Weights of a small GPT-style language model, trained from scratch on English Wikipedia: rotary positions.
Each number is 500 + 25 x the weight over its row's rms, rounded and kept within 0 to 999. Layers, rows and columns count from 0. Numbers have three digits each. The size before them is the row's rms in percent of the matrix's.

# layer 5 attention value, 96x96, rms 0.362, rows 0-14, columns 0-95
074:498467540505496477495480533543508488477490521476459476508490471541540517503484528422489475531501503496510504502508510485487528501524458475501525548483481501489486496539499517495495483525501522507445496484492506457465491499467519490512533491500479507513526553455513509463528483501522506426
070:488490543504567509467505542493506479505506499492534473535526518526504493513513486506514475521444472465519505466489545516532431497507504485529430532538492533490501515490500492509497462525543498526499480526491492468496491463539481516519483517494498498508491495485485507528471476447497484524
067:527556494500464433481513525487477455514515502503440503496529514510482509503549523510475509456475513524486487472512527501496514503506491485517468516522452501506548462498510504543476504488541509509485476455524493514529463506502505461490551485482478473518503489491525518482529530513526527537
064:481500492502521536493478492528483476467502477511501451486478495483525502441496539461510473467494463527504487485487468518518470468470475468534511498476532483519528506446441511438496553530496520492515488524521480510506490518484466504493514479492475489463508480533445499458509497490488497510
071:511493488501487471491514489479456501488543495540532467563528499529484495488482471481514511482531475515473502476566536524505478527524526504519554492548507509514528470479466509499509466521485542463467488498488533537492484479450543487482504465494520501475498508482484461488490484487499504533
069:503504534497507461496511498500492506534509510484474479483472496505508546511521487529526518482449520526492501447532483493484473498531524529484496477494506483498500490476475505547540505475488499538481497527563519452473500482524485487561528465496461501458529513507499523485486522535562457497
064:480449501487475523550499494523526532519505552491458455492490499486468468486506480488529535546505528518487485477509542548512501514488481496443503507484522503500545527524497478517522548507494487470519479487523508475525445514489448489470526522509515540513495461525473473507509495480515503502
065:459460512522489447506492533501458505531500492490464506485474525522492519479477497502476469473508487497511458535521519468518518484519494486476458494513497453469515529516475520523492500490466475498494529487475512525511543514488487442524470539452521460477465507513499479470543492507439518504
065:525558506500509518495469485494508535439493480495517485483474499487497482450535517522512490472507513508471527490496522525483474443453474476488534533529460532502505504484522487480474512493483505497500539482464481507535465491575512480492514483491526474499489525468509495489536503565509477506
065:525477491578488497486498509474484517447505454520519486504523518498495529496557480514487488472528466486549486523521492438528490490488498465482466482472491438498504467469510552529509485471515516514502478478472503498518438495505479502522521521521495489511496497493505521484504528454494503509
071:487482492542550476491498461491451466500505497460484504537484482495498500471505533488449510544489537484486539480466524506495515532468524551437479507502496485485482514502476490523474534472555539496514524532483478505549491498485460526497513456528521491497484524494491463504489499503506498503
066:483543506528475530499516496476520502461493521529472499456502477518530444478495505496485500545490503492546524488460508445478490481477501517457528478492513454488481499521458484495533454540493464496469491480521492494476522549460492464528468483474526493473530498499538489465494489517484512496
069:515537514498538464470509465521491485484475505471445480555545492497507487503456498515527524480512506493543501521493523492501465500515474504515530466520473478487497503491527503472476517519495495490533523495458522472478489553501550561505448500514497529479493473528525505532534480506510543523
076:510497486512491460515495474481519442514507494450513484506524481490498509491534511525474479549480467502493528554481501508505476475465530488502474470521551480460562530506499528479563514474518464509506490461479478491538511521468515463472493502483503531489511554497474525505495500493501519481
069:447514514549437472458515485510440523541478465455485539516484494508492498510514512495510480554498495522502521506524471470497484539486462494449477480498482493501473505502490504498500505441522511488490453500513464475544486497476507526517520513476525475520510494495514512493491478481493521555
# layer 5 attention output (transposed), 96x96, rms 0.325, rows 0-13, columns 0-95
066:490480539494521476482543525498506452461469486506461490486509463501531529535496473470535482522497525507482466510502453462497510479486447463497467518530498449525473518497525464488496491497470510501469510538506497467462512491462539510474479513506497477523509488481487532456454502480468514483
071:508506476519473491470476543482510499467524498445442522485499559548531494517485523503510470538522462476519480477476511487528490492485512503484492485457550535484519504496497484496495483477531482481484488542498512514498520500516473489513520469494469518548492483480500469504481459489543449547
065:504492530452493489520481517542505521489484473503467497452532462506481512496522486506512518472517467502478547497462454463462543516526518502529498535524540475522546440490523509525501500497499473478499547491502467520517507446487503530488519491475484479524533467517475494518508530467508478495
061:469503487514494471519502464488500479464471526505511475483494526473515454476510501439488472482456489471470511509506498498500492533468525498524481515507552516514472572483480566463515497490462504515528523527492507518483506495457477476519503462458523513512495513518508510510544487516541528529
069:541487511445463551520465515462494515510519502477507485485494516490531488497517511501547511501504453525489496467467504468492516476538518462503518514505508541509513511491523482487504542495492505529518504490458471506536495505533512494475467490530536472479498462494500467436522487517427518527
064:548502555522471467589512485506497513502501508519485476496519509451502558477500507507538515483542557497523527490520514510481542485492497491518453504479514467510513485467446454514498478492503514485484482528506483522509496503497465474466496498506535501543492477481485517526486528489524500491
062:478479450530518532489519467505513470517546495536466507502460486485520539491493500495485581530489543489491489464478503465489483545484502519499496508503530502488489515483487497495514504441500475494492445504526490502538470524522464530486515531495509455517532480552477536509516504506492488481
061:487533541495481517475472531479525523486514483537481536449499452458491521524499496504506514483435459511484474498505470502506488525530524505463511490537471468474497500533484495543509487490449514535509494455499515486521495506496498468500528461467539491482476523478484490486491550462499476530
059:513496499507502497442502529504457485508484458527529491481488508523493471500506496484531489468489492517532509513509512498525509512466504513519487555551497502485480531488558486517498473517497506497558455514504501508520542466495514489529513546495467498510510552517534442496512556539495541517
066:498500508509490474511510509489482527497511503496492553492500549480428487470477491498508504494503462466490475526494461456453531483468509488489490488524529434519521470497527487467529507471453507467465481474521466522489506495474505507519525485512490564489527496458477481518537479518520486517
073:478469461549472511472507470500478485506498547481539503485450534472464499466523510502429483500472503498489514503482442500492482508501508492506501424500465534526497505516508470510491511477511511499502510497540476509446457463488461516518485492475520496494469502542484479521485505506481480478
064:515463502468496492473560516501523456484517512534485513534500484446451484492463482526473482511541547524484509513500549528475481498505501513548501484521481477489485508548504473468512523514479454516517510507512481496527504549536490466539467501495493509504505490459471515476456474503495478497
068:514495498526488514491486523518522506538524530472521496476511467494504475535482456507485520508493494526550493527545517474510527483534475490530486501520517539495501540475490497518520522521518499496507482469439495466482497535460475514511474528507445477430477466468510478472492524466510543524
076:465516515494476463509521510454509466516501524525518588522499507507497469493537461502535454501502478532502492506475509537498507517481540508516492494509493534507482497502491528448491484447530516477475509462496476538471486485481473551526515497502483477507470524522516492496475501540503451477